From a checkpoint of a small transformer trained on Wikipedia.
Size: 11 layers, 12 heads of 64, vocabulary 8192, 84.2M parameters.
Architecture: rotary positions, no biases in attention or MLP, tied embeddings, capped logits.
Training: a variant of Muon for these matrices, 6893 steps.
Each number is 128 + 32 x the weight over the matrix's rms, rounded and kept within 0 to 255. Layers, rows and columns count from 0.

# layer 4 attention output (transposed), 768x768, rms 0.0931, rows 44-63, columns 672-767
[[ 75 125 159  57 116 169 156 165  68 113 114 113 102  92 167 123  54 203 135  99 164 119 134  84  81 139  88 148  99  93 162 138 151 138  85 170 180 121  89 202 140 131 168 119 120 158 147 127 152 146 184 102  88 167 186 154 116 143 146 136 121  85 115 117 106  82 248 149 118  80 154  76 189 147 148 113 102 118 172 172 129 169 103 159  92 118 169 169 148 103 129 117 143 104 138 113]
 [157 137 119 120 135 102 186 137  87 120 116  91  67 163 107 136 145  76 108 127 107  72 104 130 175 137 111 142 144 154  39 126  52  83  99 111 110  71  91 157 207 132  26  79 117 169 165  71 136 187  68 147 128 130 135 110 106 194 167  79 135 103 139 127 132  95 178 170  99 182 107 127 115 126 165 185  92 112 118 132 123 162 114  98 162 123 112 139  92 124 137 126 136 163 180  91]
 [170 116 196  85  37 123 134 149 178 122 150  51  76 112 111 130  94 103 142 119 194  90  96 119 122 110 123 192 130 149 157  97 145 149 105 140 166 168  94 146 136 135 137 126 137 134 124 184 108 118  88  44  94  76 174 100 159  96 164 147 106 125  98  98 105  81 135 156 184 184 109 119 151  94  98 116 138 156 155 120 196 125 155  97  79 129 145  98 165 178 118 159 192 130  80 165]
 [138 139 199 112 138 153 182 111 149  83 143 101 120 142 132 134 149 155 140 127 135 118 143 149 106 145 117 116 151 128 159 103 138  72 118 136 132  73 161 145  89 185 128 123 138 100  60  77 120 110  89 111 145  83 168 110 107 158 136 115  75 127 174 156 141 105 211  97  81 141 109 132 130 148 135 133  81 118 155 175 132  88 144  25 153 124 140 132  81 149 135 151 161  68 176 105]
 [158 187 108 129 126 172 178  95 165 105 109 130 145 186 152 142 117  86 138  69  62  84 148  74 117  84 127 100 143 187 126 166 127 126 121 156 114 125 106 153 128 122 126 125 117 128 183  94 106 121  60 151 115 122 122 111  99 173  70 103  95  91  98 104 113 129  92 111 150 156 137 179 170 109 207  60 154 153 164 151 177 135 168 115 124 108 122  97 145 144 133 177 168 106  60  81]
 [129 143 144 192  64 141 149 124 152  70 105 154 124 189 155 130 145 190 140 129  94 192  47 135 165 104 193 153  97 162 154 106  87 149 117 139  78 135 204 142 105 110 215 151 110 136  86 136 195 115 122 110 108  91 114 170  58  98 153 115 159 160  88 123  37 103   0 108 175 145 147 134 160 130  70 122 130 117  92 121  69  82  96 108 122 156 120  92 105 148 148 189 125 206 143  77]
 [143 156 152 121 103 123  50 167 103 128 102 104 118 112 156 127 144 108 135  97  78 123 185 168  76 143 117 159 148 115 170 138 175 123 118 141 168 121 152 182 122 169 115 170 122  93  93 168 124 122  97 128 160 160  95 127 107 126 144 146 179 137 180 130 105 114  83 112  91 112 102  77 110 124 129  99 128 146 154 154 101 154 139  93  50  98 131  75 120 112  74 125 104 123 119 133]
 [142 165 111  91 112 121 145 108 152  96  96 149 141  87  68 132 107  81 131 136  88 156 166 167 186 124 139 149 182 117 208 164 189 136  65 115  88 184 125 143  79 152  95 163 152 213 128  86 156 131 126 143  88  89 116 132 151 160 128  97  97 143 131 141 159 121  77  63 164 109 164 127 130 134  91 142 109 172 193 123 151 179  79 136  76 155 117 143  84 174 165 100 155 135 196 115]
 [138  67 149 106 119 116  98 137  89 130 188 132 120 107 115  89 108  59 158  99 152 162 175 119 191 155  65 130 115 137 150 133  96 132 121 123 124  51 161 156  52 194 164 115 126 216  92 176 117 130  89 152 202 130 159 145 166 135 128 149 185 134 134 180  72 122  52 167 129 218  87 117 132 135 130 121  97  91 152 124 120 114 130 226  99 113  93 118 128 111 117 154 148 104 122 104]
 [113 104  92 152  90  79  84 170  70 152 148 151 119  87 145 132 169 107 116  88 179 176 126 114 126 166 151 122 142 143 156 124 127 115 118  40 205 120  97  92 163 178  65  54 137 111  99 134 174  85 123 102 116 146 188 131 179 160 174  68 111  85  91 134 113 127 145 111 118  66 140 197 114 163  91 136 128 148 114  89 121 126 121  91 137 155 149 106 112 115 162 122 187  61 189 138]
 [ 99  87 139 122  98 128  39 200 109 161 127  75 183 119 137 102 132 168 139 144 136 187 101 144  94 101 106 137 146  70 121 126  96 122 153 165 118 130 128 186  88 240 194 126 105  75 171  98 136 202 142 151 180 190 165 142 196 117 126 143 119 157 118 126  83 131 161 143 128 154  77 124 131 144  73 120  90 100 164 123 153 187 125 113 170 155 164 141 121  74 109 150 155 155 136 162]
 [119 143 123 143 159 180  80 136 113 210 122 128 100  95 148 123 112  83 158  83 117 110 162 133 121 157 166  97  89 154  83 108 107 112 164 181  85  63 148 152 110 150 157 124 109 136 112 138 107  98 166 124 146 120  87  77 119 150 102 126 131  77 135  97  69  82  29 131 120 113 131 150 163 111 133  96 190 147 136 122 104 112  48 100 136 152  91 103 151  87  97 174 125 152 165 125]
 [143 136 112  75 155 116 129 188 133  95 161 140 165  71 112 156 173  67  87 154 182 164 127 162 105 173 103 166 104  94 126  80 142 175 110  68  84 111 155 125 140 112 134 150 231 153 140 156 139 135  63 108 113 104 181 125  76 138 141 213 176  78 112 110  91  91 151 186 144 138 109 126 124  76 174 138 167 103 131 140 128 112  15 128 161 140 168  59 151 182 145 139 117 120 182 107]
 [118 116 136 105 160  95  85  44 107 182 162  90 117 138 199 112 127 154 141 121 138 177  86  98 100 183 140 124 170 161 104 185 191 187 136 129 143 166 157  92  90 158 114 141  97 129 163 148 168 133 113 113 136 143 101 115 125 101  97  91  85 153 129 126 135 114 168  79 147  68  96  58 131 152 125 147 133 114 127  96 140  89 127 186 171 144 180 141 162 102 126  96 147 126 157  98]
 [ 76  90 139  75 133 117 178 178 139 169 123 166 111 106  94 118 134 178 163 131 140 131  86 124 191  39  90 107 170 144 147 107 140  96 135 161 119  96 186 194 103  75 148 153  91 161 127  86 185 154 117 180  82 154  90 115 123 142 102 151 144 166 119 130  52 175 204 120 142 125 114 177  86 143 151 105  68 137  79  55 126 128  63 186 181 119  64 129 170 117 144 163  92  83 155  85]
 [205 186 154 137 114 147 112 126 139 151 164 124 135 114  91 134 160  89  59 144 162 173  56  98 155 160 164 149  89 120 132 133 166 216 115 116 111 103 182 108 196 119 105 158 100 145 129 183 133 111 150 142 138 129 101 121 115  66 158 178 174 119 132 150 146 146 135 131 170 152 151 151  89 190 100 118 147 123 108 117 124 148 134 122 132 150 194 112 122  87 133 124 149 114 119  73]
 [149 133 105 110 119 107 114  97 129  97 141 105 159 131 101 130 154 127 150 132 119 179 120 122  88  89 103 124 155 134 167  83 120 123 214 136  47 151 169 138 108  82  93 137 137 120  76 165 184 130 167  98 113  96 180 204 127 129 141 115  73 114 126 185 151 113  76 193  87 129 137 118 146 115 116 134 200 143 122  95 123  74  97 121 135  69 194 135  92 201 151 139 106 146 155 194]
 [194 138 155 125 118 114 158  90 105 103 194 110 122 167  88 134 125 153 197  86 117  83 153 134  41 139 128 105 121 124  92 160 151 127 171 149 117 102 141 154 131 181 133 142 151  98 120 114 127  93 126 172 159 105 100  75 213 132  73 132 114 153 166  98 125 107 130 104 164  93  92 137 167 156 147 147 183 212 145  96  82 161 151 133 115  80 140 121  80 168 164 170  69 102  87 117]
 [164 107 129  98  74 128 117 133 107 119  90  86 139 175 113 104  61  96 176  99 166 126 215 113 152 105 117 160  99 118 159  71 112 151 187  78 131 112 156 113 124 137 120 110 181  73 117 180  73 146 115 143 123 121  76  97 133 124 157 136 151 169 138  99 122 111 115 208 102 132 138  95 187  96 103 108 112 117 138 144 115  92 149 107 135 148  88 206 139 107 148 165  69 148  55 118]
 [106 131 139 174 114 192 136 188  99  90 175 159 170 122 121 154 171 139 142 131 139 142 184 138  97 115 125 189 132  62 148 129 117 118 104 139 180 160 164 179 125 198  39 135 104  40 192 165 116  93 174 142 147 156 166 155 150 119 168 112  84 112 153 129 147 145 118 175  80  76  75 143 146  77 120 163 151 120 107 127 144 130 151 134 140  99 140 102  78 150 167 102 131 109 122 142]]
# layer 4 attention value, 768x768, rms 0.0765, rows 45-63, columns 672-767
[[118 150  91 116  68 147 110 107 138  64  78 142  86 137 168 138 167 111  99 107 122  78 129 128  51 115 178  96 122 135 114  42 172 163 169 132 112 128 148 144  91 112 134 198  70 151 191 175 124 121 120 147 134 140  92 133 130 150  95 112 107 139  94 206 138 121 159 135 112 131 157 111 129 165 180  98 141 124 150 118 153  91 199 115 148 141 153 118 154 130 170  58 114 126 135 113]
 [119 106 137 117 189  98 112 133 106  86  45 146 170 121 145 176  96 155 189  62 172 116 150  85 119 132 170 121 129 167 106 146 116 195 114 130 131 106 102 108 101 161 134 140 102 113 113 147 120 123 118  83 156  86 152 113 126 131  86 108 116 127 141 166 121  86 124  91  81 100 151 117 101 113 112  96 130 135 145 115 184 123  61 115 123 158 158 101 108 144  79  90 170 147 103 121]
 [103 143  98 165 166 205  99 182 139 164  74 162  69 118 171 113 114 146 122  94 124 117  97  65  98 135  95 146 141 151 124 120 176  99 145 116  81 110 107  66 116 115 227 166  96 103 161 178 181 155 108 126 106 187 117  65 166 126 146 110 127 108 137  78 104 101 133 104 170 111 119 136 147 106 118 101 149 110 108 117 107  97 121 181  61  98 101 118 127 129 110 106 190 122 147 134]
 [141 184  96 113 113 104 165 173 133  96 134  46 145 147 121 143  95 132 200 123 132  97 130  91 147 124 124 161  84 117  77 121 141 131 102 130 146 124  92 155 156 133 134 156 117 172 126 127 156  49 150 109  79  83  89 137 148  93 152 109 124 148 117 170 104  67  69 104 126 117 121  74 167 111 130  86 134 123 115 113 104  90 128 124 121 132 194 176  98 100  89 160 116 157 177  57]
 [137 179 193  90  72 163  80 150 120 100  82 147 145 107  85 134 139 161 100 134  57 133 106  99  90 110  35 100 124 128  96 177 144  92 170 144 122  93 152 126 117 120 109 126 164 121  65 167 132 160  93  87 175 140 118 115 162  97 157 143 100 126  62 149 217 118  97  91 155 115 102  71 114 219 154 109 145  83 128 114 136 140 161 118  99 172 131 129 137 141 120 141 194 134  76 141]
 [132 178 103  88 102 139 141  90 102 165 135 179 119 161 118  99 139 110  75 110 157 143 184 135  81 147  90 137 143 136  80 115 158 189 146 117 101 103 136  94  99 162 113 168 130  89  86  91 139 138 121 139 129 145 181 161 185 118 188 136 151 160 139  82 110 100  53 149 170 145 154 147 139 137 133 146 121 181  83 120 187 145 159  74 164 138 144 142 142 148 143  95  93 121 133 156]
 [133  43  90 101 118 105 128 120 139 156 147 182  97 183 148 108 135 179 149 105  92 118 148 135 109 130 132 137  73 114  74 132  91  86 167 170 172 131 135 126 158  67 136 163  86 143  85 152  88 122 127 149  84 116 148 110 112 157 131 125 114  89 161 124 104 188 147 178 128 128 136 158 142 138 148 100 126 110 136 191 130 128 159 148 187 145 117 164 119 103 124 148 160  71 136 108]
 [118 194  99 166  97 121 128 113  97 153 105 110 141 127 121 126 183 164 148 114  95 141 140 119 168 123  94 129 118 150  29 101 144  84 135 123 124 132  99 121  57 114  57 141 136 109 165 104  89 154  65 107  71 101 139 160  67 153 133 138 146  74 118  35 137 131  57  86 122  89 138 111 148 136  87 133 137  96 139  75 100  96 183 121  69 127 160 146 153 153 130 105 142 108 114 164]
 [107  89 153 148 167 173 148 114  80 139 128 129  83 140 154 116 101 160 206  89 113 129 136 126  49  62 132 124 118  93 128  84 159 117 167 126  93 161  93 138 164  73 114 153 103 132 146 163 105 149 100 159 120 130 123 140 122 168 102  78 156 196 115 149 117 160 146 137 108 118 109 104 162 101 205 120 109 145  73  92 142  65 221  65 139 157  66 159 144 138  98 161  95 146 125 109]
 [128  86  92 185 115 139 171 124 173 151 171 106 124 119 134  90 134 174 132 150 196  81  94  91  98 101 195 119  93 175 103 128 179 190 172 143 131  83 162  62 118 124  96 117 151 184  96  98 172  90  78 109  85  72 113 128  88  98 103  92 107 141 106 137 176 171 118 137 103 111 201 142 188 120 154 115 156 110 125 114 163  76  86  91 119  90 108 103  69 113 147 138 216  96 152 131]
 [119 129 109 141 117  66 116  91 134 111 118 123 137 109 117 127 137  69 133  79 158 107  52 146 148 124  58 181 135 126 147 108 174 137 158 190 137 125 108  80 143 143 134  69 122  95 172  62 119 148 109  67 106 128  87 145 157 120  49 121 167 151 145  84 134 118  64  83 160 154 128 129 102 107 117 162 195 110 107 109 100  84 165 149 160 126 121 118 166 133  75 136 168 113 166 140]
 [124 146 138 174 155 165 111 133 116 190 115 129 171 142 181 121 129  92 188 109 146  84 131 122  67 145 188 177 101 171 105  99 138  90 124 179 121 134  94 118 120 158 197 173 172 134  89  46 121 112  53 128 105 116 122  93  73 116 102 116 139 146 113 151 111 101  97 135 122 115 154 156 131 100 115 105 164  94 149  70 135 148 132 167 129 118 168 117 125 109  82 112 135 152 111 148]
 [159 130 161  95 134 122 132 136 106 100 109 137 135 135 153 142 104 191 152 103 146  77 154  93  98 122 157 112  80  56 155 132 154  83  98 141 224 152 103  86 121 162 122 117 149 127 104  83 162 115 132 182  52 169 125 173 138 128 173 181 156  87  98 103 135 129 122 129  93 186 151 132 143 107 102 152 144 154 140 104 185 223 149 133 140 109 126 155 148 137 185 135 166 102  82  50]
 [117 134 122 117 180 147  85 128 185 112 111  55 162 155  92  92 104 126 138 107 171 106 127  99 156 162 132 142  96 124  65 124  84 123 157 127 165  83 159  97 126 132 119  77 128 165 164 149 121 133 134 132 146 111 115 118 168 112 133 175 135 143 151 144 138 171 145 178 161 143 144 155  90 114 155 124 162 113  80 105 147 134  73 137 133 110  86 110 160 130 147 112 104 152 106 154]
 [101 195 149 123 111 122 148 157 149 115 105 111 119 139 152 130  83 105 104 139  65 142  86  94 137 123 152 160 126 145 142 147 103 149 129 153 138 113  98 153 153  78 166 140 118 108  85 140 104 161 116  53 121 118  53 120 113  80 133 157 109 175  61 113 104 119 121 138 117  56 117 140 119  78 130 153 149 100 185 173 157  86 159 123 134  86  62 101 113 119 132 137  98 156  92 147]
 [ 99 147 130 102 167  51  94 115 149 144 111 185 129 119 148 147 149 101 136 111  85 101 176 155 107 113 115  75 125 145 160 149 122 125 188 136 194  95 102 118 120 156 159  92  96 141 151 110 151 124 160  96 116 112  89  92 133  72  93 127 134 158 135 139 130 131 167 101 148 123 125 170 107 135 139 116 151 117 153 143 115 104  61 154  90 117 126 184 124 130 170  82 155 122 126 140]
 [122 101 118 114 122 162 132 126 112 101 110 137 170 179 174 105 147 162 123 146 145 175 192 149 161 113 134 156 133 136 135 165 144 109 154 173  67 117  90 120  77 142 146 193 166 162  99 133 134 130  94  86 115  92 109 119  91 144 178 116 132 125 193 167  99  78 143  92 125 166 182 101 174 118 132 119 140  68 151 171 178 144  62 154 216 179  86 133 162 130 177 100 132 128  78 126]
 [ 79 123  38 124 118 172  49 163 166 153 205 187 135 121 180 127 154 112  86 111 192 183 104 114  58 146 124  93 186 141 111  98 140  95  92 127 128 110 134 121  78  98 124 157 165  96 128 164 122 127 121 105 127 128 127 135 169 161  70 103 148 130 124 119 152 142 190 114 184 141  96  65 146 112 108 143 137 105 145  88 116 164 198 106 146 176 117 104 129 114  69 191 161 155 129 150]
 [137 124 147 151  63 114 147 135 179 174 130  87 138 125  93 118  95 126 125 115 104 162  99  81 113 145 158 109 123 106 121 145  72 121 120 185  82 165 197 153 113  60 172  86 178 166  85 109 123 112 103 109 146  67 133  56 163  89  95 172 189 143 113 100  88 157 151 124 103 135 106 123 125 135 140  80  91 141 127  91 198  82 129 156 100 134 139 123 126 128 136 133 111  85 145 119]]
# layer 4 attention query, 768x768, rms 0.0766, rows 64-80, columns 672-767
[[170 186  47 146  70 127 151 125 109 108 208 123  99  98 121 157 209 152  55 137 170  90 135 101 114  68 179 130 170 140 154 164 157 132 133 160 113 130 162 106 100 116 121 199 160 121 130  81 155  56 177 171 100 137  93 157 159 104 126 116 139 171  81 192   0 138 216 123 156 161 141 128 152 126 108 176  77  91 172 199 140 202 129 152 148 134 156 192  83  87 120  85 139 102 165 169]
 [149 163 114 159 105 128 118 142  96 114 148 131 101 127 128 143 157 144  63 144 127 122 134 120  90 114 153 122 163 129 125 129 180 124 115 121  93 157 155 137 139 109 128 165 150 112 130  95 145  68 167 132 122 140 144 140 148  92 128 100 128 124 116 170  93 138 217 162 147 166 107 148 126 113 148 131 109 130 178 175 138 142 102  92 140 168 150 140 128 129 130  92 111  99 186 126]
 [121 112 149 120  90 150 115 111 131 115 102 115 118 130 135 101  96  89 152 172 128 144 134 184 131 115  90  99  86  66  76 124 110 119 104  99 123  85 144 116 150 109  75  72  87 121 104 124  83 139 123 132 176 161 176  90  92 165 121 108 126  78 121  97 156 142  52 103 119 127 134 110 109 145 161 114 135 149 133  77 133  57 107  94 173 131 131  62  80 145  87 125 101 114  90  90]
 [129 145 145 152  98 155 115 159 118 156 132 129 123 140 125  98 142 124 141 170  88 160 119 141 120 116 165  99 146 131 121 175 125 145 131 104  82 120 122 148 152 138 121 100 104 107 167  89 198 139 146 138 164 167 203 125 167 137 138 150 111 119 135 171 199 130 104 146 158 115 103 139 123 144 171 115 130 101 133 190 122 121 111 125 111 176 149 148 104 151  96 100 125 143 163 116]
 [136 136 165 182  80 153 154  92  78 125 138  82 117 106 140 132 141  98 127 153 131  67 128 136  67 127 111 123 140  87 121 122 162 130 104 129 119  94 135 163  58 114 125 121 146 149 121 130 177  99 100 123 124 148 119  95  93 102 102 135 132 105 125 171 117 127 155 134 140 174 118  71 111 126  87 136 111 155 145 149 127 114 119 149 123 120 146 121 123  75 108  99 156 118 168 117]
 [167 132 169 117 130  99 157 111  92 149 108 138 164 150 118 129 124 129 128 104 171 135  92 163 148 169 125 103 137 151 149 164  79 128 113 133 120  97 111 133 108 148  95 173 180 166 193 117 185 134 137 138 106  98 125 111 137 124  86 160 119 125 140 135 104 115 186 155 100 194 110 142  68 162 124 168 125 114 130 163 130 137 151 136 136 151 101 161 115  83 117 143 150 152 130 140]
 [124 182 102 130 147  87  85 131  91 148 116 160 164 176  92 175 147 138 172 146 131 138  99 160 160 162 147 137 103 139 123 176 128 125 129 127 107 111 116 115 106  83  86 142 107 136 112 123 117 153 123 149 141 142 136  96 136 125 100  79 102 138 171 144 140 161 106  95 145 145 101 120 133 104 193 185 157 126  97 109 103 103 174 107 118  97 119 121  79 147 130 137 123 146 133  85]
 [119 126 143  98 122 102 132  78 101 132 119 136 118 157  90 159  68 130 100 109 129 150  92 165 157 120 145 144 152 123 102 142 142 134 118 150 107 126 155 141 140 170 128 107  72 144 124 173 113 150 179 153  98 119 139 111 146 111 123 122 121 109  90  92 155 117  71 112  61 136 106 168 105 122 102 138 120 144 145 117  71  99 154 123 154 135 138 111 149 142 125 149 114  93  86  57]
 [125 143 103 114 163 160 121 126 109 142 138 112 137 139 108 140 101 129 140 105 108 157 183 115 113 160 176 159 170 131 171 151 172 142 171 170 143 151 203 155 152 183 141 140 102  91 124 158 125 178 135 156  89 153 170 117  89 118 160  40 140  62  50  94 114 137  76 110 136 129  78 169 105 171 157 124 125  81 144 173 114 155 117 139  95 134 163 136 125 172 154 151  69 155 198 158]
 [ 63 141  54 133  46 191 135  79 101 135 142 141 101 140 116 118 195 110 116 110 173 151 138 139 144 104 129 108 112 161  82 110 136 133 199 186 160 141 138 153 126 140 178 160 119 114 175 104 106 117 164 179  99 124  88 127 101 110 158 132 105 157  94 161  67 101 203 169 135 136 157 153 143 116 117 118 130 123 129 145  84  98  97 136 149  76 109 128 146 119 150 125 142 100 116 130]
 [141 105  92  86 141 153 129 166 118 126 159 146 136 112 150 162  62 103  77 141  32 106 171  93 141 135 139  89 147 130 117  98 110  74 160  54 106  85  98 153 101  85 165 143  88 180 114 123 177 138 131 152 115 126  66 140 161  97 172  84 122  98 143 122 143 127 109 120  93 109 114 125 115 177 115 155 159 141 130 168 166 155  94 125 142 133 138 117 178 182 150 114 128 125 104 108]
 [130 145 125  64 184 125 106 149  94 117 162  92  85  86 183 144 151  82  91 136 146 173 149 138 139  74 150 103  82 127 121 155  66  73 125 117 119 118  87 163  91  78  95 129  97 104 114 141 107 155 126  93 159  88 110 117 119  96 117 119 112  79 129 176 102  97 177  77 169 137 119 121 171 130 152 173 131  99 100 111 144 147 131 143 143 153 158  69 135 108 144 158 102 121 141 148]
 [145 119 129 138  90 157 102 146  79 156 155  96 113 120 154 179 144 120 102 123 108 141 143 151 166 100 183  96 104  75 131 138  68 112 178  46 146 149  95 129 189  78  61 145 167 156 117 188  95 161 162 187 148 122 137 126 123 115 136 175 154 146  92 155 117 107 104  63 113  85 170  74 114  88  40 139 122 129 141 112 136 173 168 176 217 135 140  90 108  80 107 132 149 144 102 128]
 [110 116 139 140 131 121  93 105 112 120 134 129 137 181 128 147 126  90 173 148  80 119 147 135 113 119 102 200 108 120 125 126 122 148  94 142 104 114  99 149 159 116  95 118 109 198 123  89  98 195 109 183 105 108 139  95 120 106 128 140 107 147 116 209 149 168 119  77 128 175 185 116 116  86 124 151 169 132 118 142 105 125 151 118 101 131  98 123 153 143  99 147 148 142 110 161]
 [111  99 172  99 108 112 155  91 115 102 142 145 142 131 206 133 126  89 154 155 135  92 112 162 116 132 100 127 116 157 130  94 124  93 108 165 120 147 133 105 144 179 101 117 114 148 146 131  98 126 120 102 203 133  79 123  98  98 143 127 105 112 123 132 200 121 160 140 109 141  76 152 109 147 106  84 171 193 131  94 120 194 111 182 154 190 117 119 101 164 106 134 148 138 136 211]
 [165 128  83 155 124 103 102 172 124 103 142 160 134 112 156 113 101 132 110  89 147 102 137 147 143 157 155 172 163 145  75 124 169 157 165 101 118 124 117 173 149 118 120 140  95 137 125 138 177 155 162 145 109 117 115 157 126  78 155 184 130  95 147 134 128 156 113 127 116  75  51 127 149 145 142 123 136 119 135 132 118 186 130 119 196 124 131 139  89 116  65 128  64 114 122 145]
 [169 121 142 129  74 123 108 130  86 130  56 170 178 108 102 149  93 170 155  96 157 104 148 136 119 128 152 153  81 130 125 126 161 130 134  82 182  79 126 175 146 129  74 128 126  88 146 142 174 148 128 170 107  77 158  98 114 151 116 138 193 166 110 153 124 148 100  89 144  55  55 163 126  63 122 136 130 154 145 127 141 128 121 151 156 157 113 132 142 169 102 130 150 133 119  99]]
# layer 4 attention key, 768x768, rms 0.0765, rows 64-79, columns 672-767
[[149 112  92  79 144 107 133 138 113 131 117 170 137 131 136 149 128 131  97 136 116 119 163 109 106 116 160 131 170 130 110 130 145 128 121 171 119 150 159 140 161  86 130 130 166 150 142 121 155 161 131 130 139 119 156  86 121 116 117 128 126 125 130 142  85 147 110 124  90 150 153 131 157 124 122 163 125 141 141 144 144 182 108 162  78 129 146 127 159 154 161 124 167 133 143 130]
 [181 130 148  58 116 162 170 114 113  47 138 126 151  60  55 139 205 179 107 174 146  84 162  51  85  76 162 209 141 116 146 181 177 114 142 167  94 127 189 157 135  76 107 124  79  77 178 142 181 101  91 136 110 157 144 121 145 113 114  90 110 165 146  72  39  94 255 139 113 187 195 150 157 177  93 154  48 125 196 111 132 123  84 162 121  80 173 162 106 127 123  69 156  84 136 197]
 [139 133 127 167 145 115 117 187 166 116  95 131 140  77 135 119 107 119 112 151 129 117 112 144 170 135 124 131 161  95 123 122 120 125 170 124 135 153 124 134 158 150 158 119 149 114 111 169 123 109 123 138 156 117 158  75 145 160 197 206 202  96 160 125 139 124 125 110  72 138 142 128  55 113  85 135 123 130 108 129 122 106 115 148 104 174 105 100 173  60 135 163 162  78 138 126]
 [131 129 147 148 142 135 119 118 163 112 125  96 136 117 135 112 103  90 154 128 118 132 131 181 159 122 145 116 135 153 121 126 129 118 122 158 174 140  83 133 103 154  82 150 180 113 138 154 162 113 129 131 128 126 109 109 185 181 139 143 179 131 145  96 113 130  33  87 127 125 115 138 160  82 132 121 119 125 130 136 120 117 137 159 131 169  71 133  82 101 108 117 134 120 140  85]
 [148 121 155 138 130 119 138 115 122 110 149 140  91 152 193 106 162 133 183 139 135  92 125 166 145 165 137 151 151 116 148 202 148 129 130 105  68 114 113 175 163  72 130 114 117  89 105  98  81 127 119 140 138 150 145 132 117 152 128 125 184  99 149 121 114 143 106 124 153 168  93 152 116 144  84 133 128 101 104 144 104 166 155 141 142 129 160 120 133 136 148 130 146 101 157 106]
 [103 122  90 195 126 133 122 129 147 109 128 143 136 101  88 173 140  93 135 183 158 125  83 134 110 132 136 173 161 144 147 144 129 157 144 120 159 134 127 150 124 138 151  90 175  86 136 111 169 147 159 126 176 136 119 164 125 139 146 108 149 120 102  76 118 108 210 140  90 158 128 100 163 119 115 141 143 134 155 105 182 169  70 139 127 152 118 169 184 111 152 108 129  90 178 103]
 [161 104 146 102 174 107 125 119 132 127 167 140 143 139 173 152 162 113 148 126 114  96 114 100 102 169 126 137 135 166 127 137 106  90 104 178 104 204 126 139 121 126 101 127 132 149 151 170 168 122 104  87 136 136 152 142 102 143  95 141  70 112 167 111 119 137 128  76 166 156  98 115 149 168  87  99 136 134 155  87 149 147  87 151 140 119 146 109 151 149 152 113 165 101 133 154]
 [176 167 164 146 180 160 101 151  97  75 113 109 188 120 150 144 110  79 133  66 123 114 162 194 117 130  92  99  78  96 112  75  97 113 114 105  83 148 134 167 149 142  90 116 135 138 118 126 158 136  97 192 188 134 102  96 141 144 157 155 133 113 170  97 152 122  74 149 160 108 124 110  81 122 140 130 132 160 107 129 145 215 127 126 168 179  67 133 154 145  83 133 112 158 155 122]
 [188 139 154 101 178 123 174 137 170 150 124 143  69  67  89 166 141 134  80 169 130  94 140 128  86  85 111 130  62 108 113 179  78 114 174 147  81 144  94 135 134 163  85 129 142 150  96 105 184  94 140 154 118 132 101  64 185 164 107 187 112 157 171  97 157  70 101 120 165  81 149 135 121 114 172  87 185 130 140 156 133 187 114  95 117 138 133 170 148 133 162  95 127  54 124 146]
 [164 177 157 122 108  99 149 158 106 162 145 139 160 116 134 130 137  80 104 155 140 130 173 132 119 167  76 143  51 104 101  79 149 133 119 142 121 135 192 113 145 148  96 180 109 128 136 121  86  94 148  96 143 148 128 178 124 130  76 159 117 196 166 154 124 139 164 128 112 118 124 140 120 146  84 203 110 139 169 120 125 141 113 136  88 171 138 180 131 164 145 137 147 141 158 123]
 [138  87 122 134 157 115  98 143 141 114  89 162 111 124 123  80 124 127  79  74 117 154 174  91 139 160 161  66 143 136 179 154 126  85 165 144 149 145 162 107 126 128  85 185 116 166 163 132  75 130 112 114 104 151 126  92 109 159 117  96 131 144  82 119  72 199 135  99 198  90 139 144 131 120 105 137 118  88 139 122 130 157 143 107 155 173  92 150 111  93  87 180 154  82 118 123]
 [101 140 113  72  91 161 122 160 171 124 106 146 171 151  81 141 161 121 177 113 167 166 147  83 153 117  97 154 128 119 128 135 128  97 163  91 125 109 164 187 138 152 123 128  71  78 128 170 128 114 110  75 130 137  94 166 120  75 124 138 143 109 138  72 112 166 143 124 139 142  98 156 174 151 114 126 111 190 139 143 127 113 173 131 156 134 134 166 121 100  89 183 135 108 109 131]
 [ 68 150  58  89 129 154 152 102 180 117 105 124 126 169 139 124 117 153 130 146  98 143  96 133 131 186 160 121 105 114 119 146 141 127 109 174 110  87 172 133 133 122 149 169  92 197 104  82  90 119 145 151 142 173 164 140 163 130 166  83 118 111 106  88 159 151 128 113 112 139  87 124 106 151 158 111 155 194  87 113  71 120 119 122 145 135 112 113 111 148 140 156  87 115  90  85]
 [119 164 149 113 164 139 122 131 146 154 140 104 139 113 101 148 116 144  92 106 144 161 154  90 156 110  91 140 170 171 181 110 171 112  97 104 146 125 138 118 181 136 104  47  85 114 122 158 147 152 128 186 134 103  75 132 145 138 137 131 138  95 160 111 106 118 139 146 124 134 110 114 133 119 136 121 126 187 120  89 137 134 152 158  89 129  94 135 124 121 169 109  69 137 123  86]
 [ 93 133  89 141 198 161 109 112 126  98 119 121 112 171 117  86  98 101 120 130 167 184 122 153 101 110 151 121 141 138 128 114 101 147 129  78 131 127 125 182  71 109  78 137 179 136  95 137 176 163 134 100 117 173  91  73 157 115 152 155 128  83 120 121 164  96  96 128 143 138  86 143 108  94  82  63 150  93 101  76 213 115  81 171  66 157 156 176  86 134 132 152 130 152 157 117]
 [141 124 114 133 133 112 161 121  65  56 152 107 142 177 104 189 163 122 133 121 104 181 165 151 118  79 171 202 127 121 125 183 136 152 161 137 116 102 140  99  97  88 128 116 152  74 164 106 128 106 158 116 177 161  86 119 130 175 170  75  94 117 117 204 116 107 157 109 133 173 129  66 156 134 104 146 131 112 107 163 144 157 144  98  67 149 120 162  79 120 121 106 104 111 106 144]]